From a checkpoint of a small transformer trained on Wikipedia.
Architecture: RMSNorm before each block, rotary positions.
Training: 431M tokens, 6579 steps.
Each number is 500 + 25 x the weight over its row's rms, rounded and kept within 0 to 999. Layers, rows and columns count from 0. Numbers have three digits each. The size before them is the row's rms in percent of the matrix's.

# down: layer 2 MLP down (transposed), 1024x512, rms 0.0294, rows 354-420, columns 256-319
# gate: layer 2 MLP gate, 1024x512, rms 0.0475, rows 355-421, columns 256-319
# up: layer 2 MLP up, 1024x512, rms 0.0487, rows 355-420, columns 256-319
down354 100:496506467486505506486515501460472455485488491463490547529502482496490477536460499485501493518514460516495504498476513495486475451474503481479482482501501500498500479442495490474506518500517456
gate355 099:461485492496514492477423525474516497509491520480524491513481507471487530476518473509460460496486532483526458479502516517526473502510495517501504495516510506498472482492537489510512529497530459
up355 106:500521486508532525543522501520500498464525484532495546464477497501517494495494522455491526515498483525499537521477461454448507479489502504531466531487516480475495478502459493497519520536469544
down355 105:479524509531528479489513473463506529490491537515544467453504512521515544524526460517529477541549497546542492463483559465452464525502473509479507508497502502494501474523527535446506518497490478
gate356 093:480483478514518454506525489469486464511449514533436472520525502473480543477469478498489481450463511449513485467499483474524499503501491526484513525495483497499473490536507523555495526504463515
up356 089:498466503538527472469539492498443486520494489514462504510506492487496551510459506508445532474459478440474483444526500454556508478517505475487512513474516496482487478536497501548501545524492516
down356 097:546499503490522435526467482525472552513492464497483510522521504475505517487503508475494514491501482496463492513472469513529509476505534490487525515543525464525510498484508436471492540515480490
gate357 107:502462512512478519514480523538508483467514512519476487510468517500506489481475515550527461460497479526452529502522498513541541513513492493494544526488529505456494531551529532490490480513510554
up357 105:475499490492504562500537546524506497498534509506516507500501490504536492499539466485519523534424505496545447553533490490507449501496494505510530467484555503477492485510503479518506528489534525
down357 105:493533501518483435483495468519514494494500531478528514497487486536459501497474491501492556471517497528474502454480522470483503510463467498477477503521503521496513559502530481486507507485487461
gate358 099:475496534467514485527464472479521507472500509545483507506519496525505456496503490547477480471503521499523512515546490545498495462492447473507469519506491517528474543504487491544533539474488516
up358 099:483523499471536563509482489504493505568452485531543516495515478487499520500543449490460539472512504490502466514524478494489526483483533511478534488529516516508497491514525576529515473576524485
down358 103:488500527520497507452522471517519492486494538507493506517510526502535461497515537533492494518485565510519468499492480505523510491523470467512441517489444477507510492482475467498511525472520536
gate359 106:561457497511509475517496530491457532505494533536526500487480471535481478509464498513515523496523500504542551525468490480479528539528453494519508547498488500482480509512504526543519543486484484
up359 108:502520536503499548493515440526537502506512466503497445530474506461486551460547500489497471474506479487428513481476499539477464468478541538481480465481518478509525496486498472473476505478509484
down359 106:490523499474483497509520499531501515482484541462501506472469495481545458494433543520538530494470509510495486473476503525482524470478468502507500513478477465504525515505546496529500448469483504
gate360 097:515500516501484458458501497549495495439499530518480505530551464503472480485483480462464512509509548492500491545462515541479486485511485477532495509530504503499506563483526478519482466538492511
up360 098:461468518471478480492491504463462497561502510477460522521525497526484530510507500505513493567494516527529511534513515548471500509550498488546467485528519514517488513538469523497516500492523515
down360 096:498484483552494548530497501484509502513465451483540471558505509489528477527480486497477540497551461509492522462511523478518510474493491549529505526493476486536494460545516519486522504456461515
gate361 101:529473462502496557487517448492513469486487477479535483520474516486530490519504487489498551469475484465540527506530456529471504532490509488484535448509498491490475497507472511516500449529485508
up361 100:484487528525464499466518456479456546509545481481476490497530541476492526490542480472477484511526519530515515495518494464532484535505523499518538491477515531483498485503516461523535548473442521
down361 100:521501507455518441488518484515520528539568488543483525493489517515440476575513502516523506466504496491510510484438507489525469496486495514508510509482495473479512507507497539509490496515514483
gate362 098:486473473491475497520498494547473498434522502516500507499510498471490499483511541535500523499509503509480510484534534452480489544506492470479474532511513511452485495506506530551496487514456498
up362 102:403486506501532489496493452459486473491497522514491512500500507523520466497503504487552533518506488485500446461493534531500488509474476491493480466540472496503513527499493460502488504514534493
down362 103:492523492479534502527508512514534506493472502516483484516500493517461476533505465428507490521508457500580478511458524496474534468496519467487488481508530499556521479468493497476533494489529520
gate363 104:546522493502498489512533456528485520467529460490512457545464446503457492527493516487502493510489498464506494471493552524501501513518520501510512465550526483582529466505489492481502486517494506
up363 099:532483524522547470515503511510507482468479510514461535479504528501495497458516491467495498510553482546505512513489515511486525533451450554489467521472488512458476503477531514496464503519508482
down363 101:493512448486482483480539469477473437530497488497504468500498482505429456489493501514539489463472490461501491485483516485457526473473446473482495492537491492549544459473491509513497509481494529
gate364 097:477497487484475485517463472531480497580447480507514499519503469488471487476446505475473513500497481515513519501517500469477527523524477526531508444532508519574539505464504472552477468536488472
up364 096:540507519538532470504546509466527495458506504494515475501525503495522514525531489496483461537503529499492518456469537528492473477501523469528455579515536494451464490513491532513517456466533502
down364 096:503516494493512509488493506497474468466519477506496532498527468507475525536491542517489484480532483471556506473498483453471521524497483525472486489525509488498496477528518518509474489488512501
gate365 104:546504493482462498483522494501477502449514485494493503486510528506475503506466513467517515537501481461495484484472469512508477500541514498491533520518502513473497535459534508434530499516498509
up365 107:485481472466521547518520517505540460557533453468499537509483480457553525496534478563518511518482556523501500489486501496519553498463528493507495511508501517513463459502487475605481512495521507
down365 103:505518459458519522501463457523511493468488504523466496493530507518551531504506500489516521543456476464480462492506456494468515510493502488509529490489508502497529551468496530466463526502503484
gate366 103:498492508509507500509464488516502501482480497500494512561517464491490529581468464492469505520498500493484511503492523472502524509474521482501498493483480512491496497534487500537503513510534495
up366 102:487508479477506499498504505469478508478499518539495484456513491491479479444495516500533500452483499511456503480510479510494484498527484499480506496523508512485484502461507532464513498509486506
down366 101:493474475536525508522484474457529472516531481498484521540522454533509479526500502491444514539552502485455469464508501494483515494458522502482507518415487488523508485517497501489542450512536530
gate367 100:473554501467499504501529499517489539478532461524571512529518525540511513524522489500450495566473496444485485520513435496475478466529492498502450526531524534520488537449502473521515495507501506
up367 104:520490487464529537529513469496564505517494513439539497469494434486534503463529535543509515497504480506445498486493476452487465500522507492520472491505487488492546499496499500488479485495465502
down367 100:437535506509514462520518490561494523503510490499523494499510518494487514513479496504508472511507489467550501526497523479494474483529526520504512526480492484482464516427478502555507511476507495
gate368 101:494528479498497458445520452510464487523535476488544478487522504462505438510479490500487476494506456516536462523513538504494521530456514482488485475542490537466537556435485495524511493489522560
up368 096:466470544500498536492488484519497489504534541490505520458489513538495537514496493436482483504469493479491488498507473500517509515514502523501513511489538458470477499505514465487508488512474478
down368 096:522492478474530485496503485501524492544483508519477485504522530513511474483485501550511539516527484491460465505507486481503464503461491468485527456495482506529525526523546505475529474517550507
gate369 095:502478481496458491491482473486528536487506492487445501504480495529521507518476496490491512509527467477494529508511491512535481525501535506536444461503491535484482537503519546527521481461540479
up369 101:529485496478512522474454483515517499522493485492514480515504523461519528541475489522472488474506529486518470497501504477461502530465480497516537474508498483553523521485494462473506487525454487
down369 098:487484487506513506487490513483485546487495506523483513510487501526491516474511494494459502509451482500451540516503492514556444505512500478494488471491460517503435516498509486526524518494516499
gate370 104:527548526474474512479468478474505491483501461504525479519512511502466505494525568520487529449526499495501490502491525465513512493542503500504489557456440512479514508482509498529516499523483529
up370 099:472497528486491516512476488467517481470518492531505489525469473501480522483511522534496522532532537508499486524513460467552483480541513478526502515556491492480519518518455502540490484486507510
down370 104:510460471454523501515508530488497487525487541496499567486480508515509490536490485462517517505497459487516533450522486464493532488489533499469477462490494547503518494516515536519461511474496516
gate371 095:534518497536524547487503517495521522508531465501505532529507510457505518468550527511491521516510486503494518513540506555453527525487499482485489508483508455467500488511538514474484528494516491
up371 099:479478473470465520500504535502479516457455506476542541494498526496502505533505548485521488495489462530501518523505498541512494489516512493483510485519513497515504499459492520520517483524502500
down371 095:535517498521490462501521516476464453520498492529482487507514496491468495482506471480511461525484519515511508510444517496499489484495495522482483473540500527490542507494492463509517493504464517
gate372 102:471503547509514495499512575498533491506476511518521517470528541510478515483470497505531505501560497434562491540531523503504518517552493530504460504483438475503495489493532459535498502486482551
up372 101:458471452499484495468481512491501488477532486519510520504509512510555490539561511446495498434476523505470514496514506518468498495495504479547504535488517513497491500527492485529468501529526499
down372 100:551486485486518503538499470509461480530526487456456524498533504469493454502463444553483493564537512525515530462472496514519499493460485478454523474484536495534507521494461537487507522482476501
gate373 096:504563482520478539514484444479535531559496523471478501457527477502517541510484530485494458503460517486496494488492511439507543509518491486528495479467458471508511474450456537516494499481520476
up373 098:451469559520533500489528469521478510504496529492480537473492509471480479479471528490499530501503503443508513484494478521522492512500553514477502490503510492544516489481478477502492494503523505
down373 098:526516455520479460511504489461516525484499468507494490507489449493480475542518480502489432507525476513528502552494465512479517495458501492514493489496484463472521473484505484503470447530525507
gate374 097:440500484432482503513483541454493495540480471531475458483501487513518489509508468516533495503423487484490496546503503482495481546478506506495518497466500499447511488462487493467525507512552490
up374 093:492521534515507481480498442541495517505473512491540519500494535511514542494472552473493457477557502495523498492516493469470505491478476460450525515477468502491500501505496496512497456470432505
down374 095:465494440542470513536534503445499512536525540502531519493516482508490511492539484490515506505479520510492509525475474513507524507497492509520458518490512465470520500465472525536530548506509530
gate375 102:501529507505507486516491519488504522493483543524495495510483479505481429533530506495481476498507515517499498467500509483522504521504530501526516481496505477467483511492504539501482515498495461
up375 098:476483521425520450481493451498466519469541495515489504525515528522521507502503470496527503539508528480482500514473509463502511488505481469492484477505507537507448487492509503478462498536522525
down375 099:490520518517503493490524501494523478523489498511516459464494497473419471481482504498506491498473503478522492535489494504498480531493542526482485452508506484501510466486481485508521512477501475
gate376 101:500551505486499501492522532481503527522479512481522499500515528523532526487510492452529517510493463496486518523501499510502500491490472531460466486485514496541511509518499526477510510504476493
up376 096:482461490477526547523492474525475482462512496464454481469520501449503488506449488501521467500490506491524473495479494478487508494499534511506520544477513468443488503446493498474479520512513465
down376 106:516548443527490506472513478467487515541501552525517487514499492518480517517546517445542528496461463493495528517541483488526487533513489522500491499509520502528493511539511504490466476457479512
gate377 102:500502505488492476492491488508517503514466479478535492518524482509507518507502517464429542492503492501483514523510493542486503482497437490497534514527522474525488484497516527506489533465503522
up377 100:446539487509493482467487509498485511507497516511486497452493452477479501520495489544494511451560506525501508542515481446517522503516521498473522484495481467549496507482504485534521471506535477
down377 102:486519476507499447524534472488553501512444522480525486489513490465452484497534502503477490530509488487493500496531464534504519436537506508518535546516550496479505461465525489507497460496523515
gate378 104:464521541542470515497498460547489500504503485513504460490540476463483496523484510511503492515488506482509533532495460497474499489496465496498497474478474448513491496497517478499481504465463494
up378 104:540500538481515491506521539456523469539501496507499495499473494527468425518485500488515454508493481508504524485503486484486508540528521504460486473454453527494481449505498493503530449489466498
down378 101:481511491556516474545513485490479481493472501529528509463524530439537561510473545505492526464485529519451490499524486480547537484479511470522509547539535513483493511507519453487527534518498500
gate379 090:482506527569466471490501479515499496500487501512527507502498502497506526514489499512490565514504489458488484476518482525472467523505524491549505516535515475461526500508502451528534465542545534
up379 107:488510510454513497509503514458440453521501507490484504549498499545510542524462469520539494547508489511493478517505483507480498452486472524508505475466481497519502473465511518502485542507544520
down379 104:495496473527455513475484459460530509457474487534495487501508504508519477493458504496499576439486496457523519505513473474496480494523512474484499501525480533531465483511504495502512455464489492
gate380 101:496467496502500560533512533494539491490566448472509496475521519460498510555513477556527497499499488486494474480557488465494504527528535509483499528497492499498513487495504517464518522563497487
up380 102:476481492493490480553483531536506463494519491511531454495487528441502517499508488498491443489487524531445442504535490481505501558511477484508476501501515522486500499463501542462547445509477490
down380 103:461506484540483506488489471518493517542477517498494490491462491504535478476504464452533482475520488506496491513505488506476506501527494496491515511560543546485503496526509519490483510457473521
gate381 102:475482468495476457539526508477472530513504505507533530495495514510499494490497519481491492524504463479498502523519471493515507471438463542482503507522510484504512494503495488425456529506483527
up381 103:543537531520497470471488491480527514498511484490504499539546487514568526520521486492502478476513492536519491529493464472503514493506544499504498527543503529522508540470524505489535527451519505
down381 103:471530505483484498479486476519459514504525529482484524445550468481480475450487501538539482491517486434470487505522456482511487497514484509469501484463526545512518516527501531494508556537472535
gate382 104:517529473489480511493460483514531542488499527480445469525482466522551522485494481524492455476497511558536516503485501468583525528496488513507504500526523477502489492502468497511447496447498484
up382 104:480504545469461532497478474523460502550480528490561490510521486494489499512493480525465538531555520469544495490521465493472521481499497469538491511475494534487489512509506500484510495533512509
down382 097:493465542514492527467513535483502481521518505514518524495508511485440458497518492470527495491491504484500516488518489527496507516507481510473523491455507542472498466461506475483549501505480467
gate383 105:515491488502528514482486490456517508495485484517497494491490524474480519492524472505487462492544455471480509523499512480479513491512527513485445508444550479485541509438494456498534527508507508
up383 102:511487504462497471491487477454540508490489483524461495494481510511482507470524471434528461492523505466474498523512527473455468482489479452477441503493528477486503478525504470497517494512514494
down383 098:539471482539506512505492524549496509494520514454512497490469516510472487494454520507521519545496510513512460478491481510487521553488549536467558500479496502504486510520495525523495539497517519
gate384 092:511507470470538516543440504551508516506558517481496523460509497539536469544516474502511557462506555487481476491540523495518493447485515459497511478430513463458525473526557444485524483481511512
up384 095:532530474434508470493453489517508494533531469478500520471482518511476494482514488512524510469542515488482502494539532511520477508504481495497514476491441487480493475482493451487554511497506525
down384 100:486486518513511499507496494497492499489542514555455506478511549521490442494474535503521520470494534435522450489535475512488516530524496495456496482459539496513531521536496488525519510457497504
gate385 102:506501478519484530532497503524493510512507516481450519512461510466479511493459516470508513517519452503478509548495514520512494517496529490545531490529463503547485472505502483505485510494511482
up385 102:486539552546501539461476546500498506515510448534462501487478505479490510561464522488490493515519504519469494517527521509517505490538500504526546497525490474494511531477484523473539463503518497
down385 102:508487508550496518510505500499502509503514533508502500459497508463519505558493500508506511497520496484478488462504502485493524480494505484500484478525502520480523518532509458437466485509503518
gate386 095:483499481498449517504493508523522489530497499472532481529505503505484481460489503510481517527521522478524486515485508488479464531521512456447489492490471487509509500515540487559461511512491523
up386 103:496476486467453517517508499502551510537490466546519458518502482511478512484521504509447500517516508552503546539488556526502488523507465509477531531534492526531503527497494475477461520517480506
down386 098:464486532510482467498493522536482511465541500501518512506473498483502535496503515514490464494500469521464472482488446496536496463494519500502507455522503480481475505505486528496555466507531479
gate387 099:480527491512552483465538529516475530471524491500510520483488478493504478503512498528472498491529518499505518459514489516514509531506533530475477490506462515540500518515482464510495508494454465
up387 098:547482519485480494513501505511532482539485505494502487520506551470511564480493540471512497502503511481521514517500510516525520489529526455526539492508472477508479557517508451499505437537507492
down387 102:523536487500460542505478517479483499501502483564491490512544490489480491491510527488458456471476507521472517512493521518522483492474484514491504489516514481460524477471509538500511542497503492
gate388 099:472500531485561482555478505470500537488519516508458493508510492537513497485499530481482520512579442497532471475506515516514530499533536467480521529478491479497466491528471496515500497521479529
up388 100:569522534484459495476505496478465488495464483510522504514468478467480497494516485460538505527509510491503492514528502526497523489506485486528479482446483461470486529481550497468460516470475509
down388 094:492455472478509514510496521512549503464492537511495562504500490483540527492465531519485483488489513469486480501493473513518456491485543503498508547523505504532499499513510471494509470500510439
gate389 097:489504488499487567465460475508532495481520497490522481483464486529496509483472510455527496484501476516508527491501532494498517481510486485507500533491476537485487525489468496522506513518535474
up389 098:467505488476480530518447517527543470511498542531518530539519505498499504548482511501509511454515488453513503511518556552505508496478521510496534516469519536510525514469503499498507474500522538
down389 100:504519558469522488499503464465546490473502538496507532526486491525509507503463467483488456498541488498474483489523482515502477527500496510447517496532481460489487472485449505527520558487481496
gate390 100:499512524513450516493519483498520523526490488507473478507474552480500483524499525520508500511481474515545489530465498504476515537550493534466530508521446498486513507493471443503512521504452481
up390 099:517473505475491478552505476513470492479483509519491481555488531459522465526491524489476494530457507482462499503488551517503522497505559456512509436461551432514506486504514526520528478499503474
down390 100:509484516484447531526514532486498509470518521435487491526497469505480486519477506487497541510523518485502490487529492508459534518502476545499474479513489468489512480486500494488478523484500449
gate391 107:493470488474472487503477540513484509503514474559477486500508492520489490510520509527479511496463484501500513488500480533542508506479463522528524545473512517498492489506440487499511526527538530
up391 104:515515458530528504518461488547526491488500534474519474487514489509460481484536453523524506510526472507459551499503548520521501540487453477457505519463492508485475457491460483503517499476491508
down391 105:460559511554487478496520467467490523463512534531478494484495490505523462531489516530450467526458507509510475493475447514487531477474470493497538515482519511489501498548513497498470498484530521
gate392 098:447513531494510506508504517545533492510520473545466459534524513519517507542477513515479483475531517505494489512509547488477463478500476518491476494482516534477459497517491503475493541552471480
up392 095:496442487479501484514489486501510487506468508506484461470511503528500463505536511512547479496501477495530529528512496505506488512496524525520537477476487490531470475541510507494474530480517514
down392 097:521516504525509491469570580493482479491503479529465442482492536460523493521472521512461468476491536509499467520511539524502487500515492510513445468563500575534488482463465501489491522535497466
gate393 094:485492488506528494528495450552503502534491495425506522526498502492466499475499516508460553497523486500490514496502509487499468526542502498559462491496487461500497516491511501519490526472484526
up393 103:500474496512469486481528511544529461478473539496506479470464508526514478507546508525491504504513475509461471444500479526496529512510513529542492504485532508459544500526463490534482476490522565
down393 094:476533490459533506530449513457479530511531452535519567528525488491493525480487484507501514482484524529560510533484484452486468466473499483457476491488495489518480473495533481483539525516463464
gate394 101:556501474510512488487507460465454503500495510540531526550529500463485507499516525513458486535477529532503451457543498501489514459499504522527489537475498518461483537527538481467511501509504492
up394 098:454475519502475491501502508521537511516481468468463478466481522561469497454510492539538469473531462450495525552478480524470441506492534448479536478528525507541506497511459530502495488498502490
down394 099:520509490505536504433538502516523515509499528445521501498489563481499485503490497495491480498478498506489499456531488486517481444533539499502480500511501508503498494509499526534495506523510514
gate395 106:476503484536411482475508457565498532467513457515488515495462504489489523507509528446462470478493447487477453489498524509497510509493500486491494533518551512507473518513534530517513526496508491
up395 099:484475491493447511482519484469509465494492487483486483538513524495484541458485502520509536497532491538481522508541560515518507509494502520486499495462510480508514476509517471472505509515479533
down395 102:555507494465527495521515501477511464490514503468478515494535491493492462518487537503525464515487469516521476531480504510523497505472500505487531477465509490460515478528480531488500550498530511
gate396 096:509514534498475495520512478563463489459453528466466529490528477509485493563497440478506450484503481529488522537479537531488513493486487520490505536500496507564494506487506453484507531455495507
up396 102:523516500499507495513510518500490491519481508501552483519503481514545497514483500471507471527490527490521450476528480487465493547473543484505496484500519485502445517541485464494526504497485504
down396 097:475461502486474510480517478527523495441491546461490503493507494456497474515518439510478471492513484493499528491515525533479497521474487488491526496500526515509522486463504527453444504478488496
gate397 104:492495499518490562485472473480497494495451456515482444483500453474493508501544463532565533517524504518507521519547465487519515504440478533526515479467548556493522510469477499476530498510493497
up397 100:499503471444562501472493513506543496496535498487484497509504558497520491504471510486474496520500494515510515492488506478503517449529522506520504504480504503494489500513469530512527433487487538
down397 102:500504510515490525495479501524489505538454479518506484457488444472450505474545467496539483521502540503496464506541452518499465511484511518488491489515536520498506495484495519455488450437523522
gate398 092:512477485560567516517517499473514522459463519488469517515514506485511536526490508459520531445528438494458473472501522511480434488509512538444490487505498521495482514518511527492518480464524506
up398 100:497473510511522522504513515472519536486534491525529498500514511495538529465507508465519486492512504482452477520488517509489480468488489436451540502545487510492461503494479459544508530516528515
down398 098:471528488468450470475515515528501486500515499521484516519500517533441498512508465500446488535482493495513511540545499527521488498514547536526460486485530507485500510497555487508513532470488514
gate399 104:505487512491517516507520544483507509536515525499494512514536480547483542523490518473498474554511475502552508543465483528499517523511558515525524466506482491476532475506517521496471518480546515
up399 108:531495482491484483494523522532466475495535480543512518482500508481526489486523476493535488495530491535466571469522475514496562502502489477489514483475488534498491499481502547486501503515450502
down399 104:551462525470495482480520509537509487469482483502523505449487517506494471497478479505541597484504493464523491442499519483517459525499515519491509524493487502558472505524506491495524475549509499
gate400 097:538528457513505538496474519509537466493488463477496449476482482479516496492510501436512458503490517502526507539519482508450418493527515486481528497521485529517518490462515526521461486512503484
up400 096:480490514510478496545534559483509540477474522479509515499517522503493511499498507501486548524477491512527490507471509555515515503519514507539508482460523536491515452510465539469543499513467479
down400 095:515513506546523506498498510487493520480522514495486495492507468506474543499464494528540499509493504538473463516510510474493515500518479509485499501512466508467512484494552471508481456480503478
gate401 099:571506489465511492509495483493493512519494489513492514531486458508463481469535470502478494553498495483491494510500532514542493527492481515520484486481492556519449521528470516466519518479541508
up401 095:538511479469533526500511455503501513519491486526478493503495458496449480455536459508502463518519474490475476492538522520506496529485473500512486483445525516505454511465465477475490510488481558
down401 099:507499503534514485499463523461448491527445486509511481470493476520519485517482479500501521450501494502463443494514462499535528476533486477479544514508486465444566496477543513497527558498488488
gate402 103:482513529528502494504478517511493474495514531485511490502483481533475533474518530501514494518501540446478515521442470482487494517503498483491501508511468471527455505468484498520519511514486474
up402 100:524481492514544479495489463515496505495439502501542517477511477510577516531480464498481441506479533520480510508558507460560472502477509499486521489500494526476536474511548472501475509477483528
down402 105:521523552492485509476515520498478474458512473483515467484487520513505550522530542507498528520496533497511505483506524474463543566531511454503452534460527460500520514492486532469517526548501470
gate403 100:482475536477502522525504503474484483481529515490480531499494525511470517497486518470563469481451494506512469504465499504482516446482478462530550511532462424475458481496471494530498458500536495
up403 096:525483480493472479529522492488496462505508516528515506461549497535546477461495516480482502501499478531504473523570492491483469518516521529458459520446520552520544500515472499470500504525499507
down403 100:507496529545521486492467530482497516523473501499508516472475519501447548515507516469505493542477530517507502505467506483478544501498489495515496538525531494517508511475530551502468515494515517
gate404 094:551490474486460526506504517489521512529470512481481499519511513491470490494476494483491496466495464493531475488519472535489507493519476497466522537512457480479499499506558538493538528516468502
up404 094:427514538544511483503481505512497491487526511494536505503462502541517496498479478479456502511505510470518559479511500495503456528513536497543513472557537458513487491491514504527470529490572504
down404 096:481503488524510490470475466492465469502522523484513528507493509547516485497460519486485515519513522487502501470483522523504511551518509467485493504499487518511485519443474532483529520450481464
gate405 094:498450488514529540510516482478512544496516504497459468526457543509481512438542514483514490462487533500518464493491480495503496514488464543476532520537479503498482521516459504469511479476435464
up405 089:452547533494467459501479527479471478525493537483504547516497459486542494511471528477519496499519471522532526530483478513516515499550572475505459480460500487499549504485524517532503494519544552
down405 094:498514473484503517531527511478553527464524541513515482498485505482493542482521526466500485455517516487529474466513473540469469489437492543513484524519497538519472514503488497509515496473467462
gate406 098:507476528479508515507531488496500530519481510519494445516508504525500481494459494517490552452521510491492509491511505517449510491518486528504466518501481531495504490543519465518465482557531513
up406 101:480527502454493486490519510484462502482452489480501507497501519502505504517482491502474509487504505484465543466504480484471436504509532467535441482484523529498471507500538534446483494521506503
down406 098:505507508510492474492527518539527477510497475483468483504529532509508489498495480506515493476536523478453456541495493496521529504498525508476534482481493528504551505487508469526512521483520485
gate407 094:521500514476509506479474512518521501514504492506501506514466480484472524533558535505504496426469490479511472467540504458510526507503522436496512522518490495500524476535524450549459475481520507
up407 099:480531507482504432510507480477487515492534462509525518480488542491538502486509516505478525522478507468522550487501514504488533551478462481536485476508521468513555469476483481502550500539513497
down407 098:536499514494497497490518506524526506491527460483472453466541470518499512509470500486549528454479543511442507492519486471480531506454482470515537468469496508494486526520526460474485515465488469
gate408 104:495515509520521527500508492528507454454486505517478519480534489484513458489474516495477518518479508504495546505514483473494530510469481475495517541507496497538507533452519530516536506516444502
up408 102:503481498505447520484497492503504476469446452476483476483530532478514456506527494564475487475497498469520458524473495535531512479470487498482520502510534437488497478479469519504469506489472496
down408 103:475458496470481486507503469525492538505527510512482512478486536544536519484512496479506479512467466493520507496505528515476481491475479495483473491466490490530485498508490446482534493482501443
gate409 098:484497486534536524481474512481502496517503493537488490503487509465500520519457493503519497500445508508517474504503476499490529486469471503448494554466516478515483496471501512536481541493551540
up409 101:505553456503467523505477499551463476536515464523503478510521467456527494473459514509555512472512465503492515441437480485497527517467486493469481475482540506530492480480526496512486499546497467
down409 101:469463509526513523479506504474480530530536520489507505501489513483489485514518471479485512492490553486522496554502521497516507510470505502503504503485474495458513506481481519487567521472484492
gate410 102:488528498518474459531463525495493465533504490478519552498477540504506502537515525517515517507549471473487494516530520533509491499509522488533510496497507515538488494494460482525495509470466515
up410 098:494468468473514434467529499479506468481514518509510527491511498500497471532496454483481491524473519495463546487471486478534516514544514500462492470444471449523488486491513518472549452475454521
down410 098:513545504517491494548523493498517487508495487465503444493425487481471500497507518499508480448504450510493504531527557516512462500478517487523541516492506536490514487485463516496476523490545505
gate411 096:554477551497521493514537455509514520507480506547498554549493488478501498511505499475488537522491497463508483462494467539505525505545447519520511434544511512475529538532507494500514447473506490
up411 098:484534464484503513445506477435485522490488473526501500498546465491496481523477517489464486473481516516517491501519468445536511505579522509473510517491527475461494512489489484473435538486513499
down411 096:498508460497521489484488569523529465553511505489444485480467530545528546448482483522576491486501480525496520538484539549475460503448471492501448515499508514534458492516512506514502486518491517
gate412 099:549522487502447469506472497508528511494504493481507510529515445467517478554502514500508500519493480482479551522532523501542490487498519515515460509481533478509510467468486519489484444521535513
up412 101:464511509473500541534514531508502496473485551512487477484465547504460495505497517534523480486502483509551504471471492475526507513563482531501519494480508467499548511505499491516467522438456444
down412 101:517492440539493491495548497519491546519482505515531496495522506492485505554525512487504496491481485520480534521513563495489514446482532508498424494480498516489525455487478482516508453481502522
gate413 094:489544494509514531514510545529489487475470517505489552507489501459546526498519507541502511465513480516509486522461518536485514529529510508526483500528492490505477506509450492493480468449489507
up413 098:501503501524503514505488489492484513495472526502510499473463498480511512488471525508544488496505498472528519509472480516493517490520518524518466469458487496544465489497486491493479463487511504
down413 101:526540484468488483492520501491523501496531497520496475489535473546489496526501458484475531538493506495519510465516485494502504537465520536496476516522495500448541544472477496511549534505476499
gate414 110:499532480458482505469468526509506540525479462498514490535486501502479511529540523488532449490478535490532503471489502539492485506517536518482478469514486493461533513462534569454473459508497493
up414 103:512534479507506522523449505441506496481482478475503502505522472520483498501500495520444489510494487479518497475478510464482497510530500492493481532497503532468483490521511500522480505470500499
down414 102:465489556472496489492478511542515548503491452516455498478530474541535504459490499466482542513492524501540495541517511500487509469529532501527514492485518475497517500529489524504530470523495489
gate415 107:529477539490504462500483513508526494494499526486494508479540504512495484505438435535530485493484533490501505513529480505496493486502551523470506450476489524479446502465480508495500543505478565
up415 110:524481489493458537539540502482483519476481489500516520516490535496499468490515533506482493499471484521515498479505517529465490476517467468512489540542542494503494523522494505491492471447496515
down415 104:521480518485474471458517523482499490478497498518502538555502478524490500479476499535507487490528533479479533517482483541477499500519519486497495492503485506507498482477455504445500483485501523
gate416 099:487495490475478515498486555491505497567510480527514541459542530460483491488506525520440523482513530486491502517516505481477501516514524501526459517498499509468518488505441502493510479500482520
up416 093:448476478457496479501449485472509479519526503548494574474469507474495534490518531552477523517518481497500502529529523489464482481503508514510446530545505487490514502529497517457520502502511482
down416 099:471460507515536504502504457492477530501472485520517485531458524485513512493507488526517465504460510462554437466552524506528484474449507538482556489497497472523494519521502478539489467488515532
gate417 101:500494513510473520530498488511525493543529507491520522519494479518505486468473530513427504526490468484477472503492524457507497477544501546531548498488501495488467531521522460506507502529505489
up417 105:532506495531499522481481536503500514519482492504494521491509504467523502516453500522554520472507562512536508502494533506532521517478522449474426510529545449557497514482497551547533434453512515
down417 103:463504482536506515487490532477487476536514489498544524495518516506474510459472507535465548531510470470436488528494478496494456496505477495464537471469493495482450527520532481475499526540487520
gate418 097:456474504541515483492452506490462542481509518530509508540490480522458477472501502509469506500494474489524516522503480521505477498522479505548540491483510450505472488461520510473530499482480486
up418 098:499495516474531487491467527482475507511516514499489512539479499494481464531515513525456490522519498483508495515494486516493504505474500496551541472508503468521449543497529539485484547495471542
down418 100:471504484554479493479492458500551508506487455519526496518511520502484522528481532484542505478442514527494460508504519509500520506520490500480504509468489513455504495489520501522513516488511491
gate419 098:513499518525475510478527483512508507475506497507507514500496491497516493537468481492501521508503455490548490513495464504499510490525499537478506511497514500481529520498507544492503517482463504
up419 102:495500519492462470498455514482512452550504503515509507523493505495513482524506483488509491436494522486514515545506539501509523515520475510506483498450557491534470509448489456511497493474465490
down419 098:485498492543538516486528450517500543464506529475491524518472525503472498473487508505534503548469485507492501456501516481472488540473561492477509474542449508500488467517510530477490488509496493
gate420 101:474529496485479488513528521516484493493510514501511499467536502499482469512541506468503470489498493487471543508542493529510481511494437489471494507482535534483515502419545489467505466498502561
up420 098:526485500505487461474506522501509461473520511499546494455484519508487477485532489474504456492506521521466532493530479546518521467544473488506496477508533542529522509451500503456481500487491510
down420 099:474484526529499492495490503514514471520489525503525484529467483514536512481493490539502478527451476507536458506486481499501543480541566505568473522512498461483535474544493487546501506514467445
gate421 096:464488495501500501494507555495497494516536468460478487530459502516514460499504497514479545516513507503507522475490502507482543444530487509495458477529493514517519517509482496521491518547470475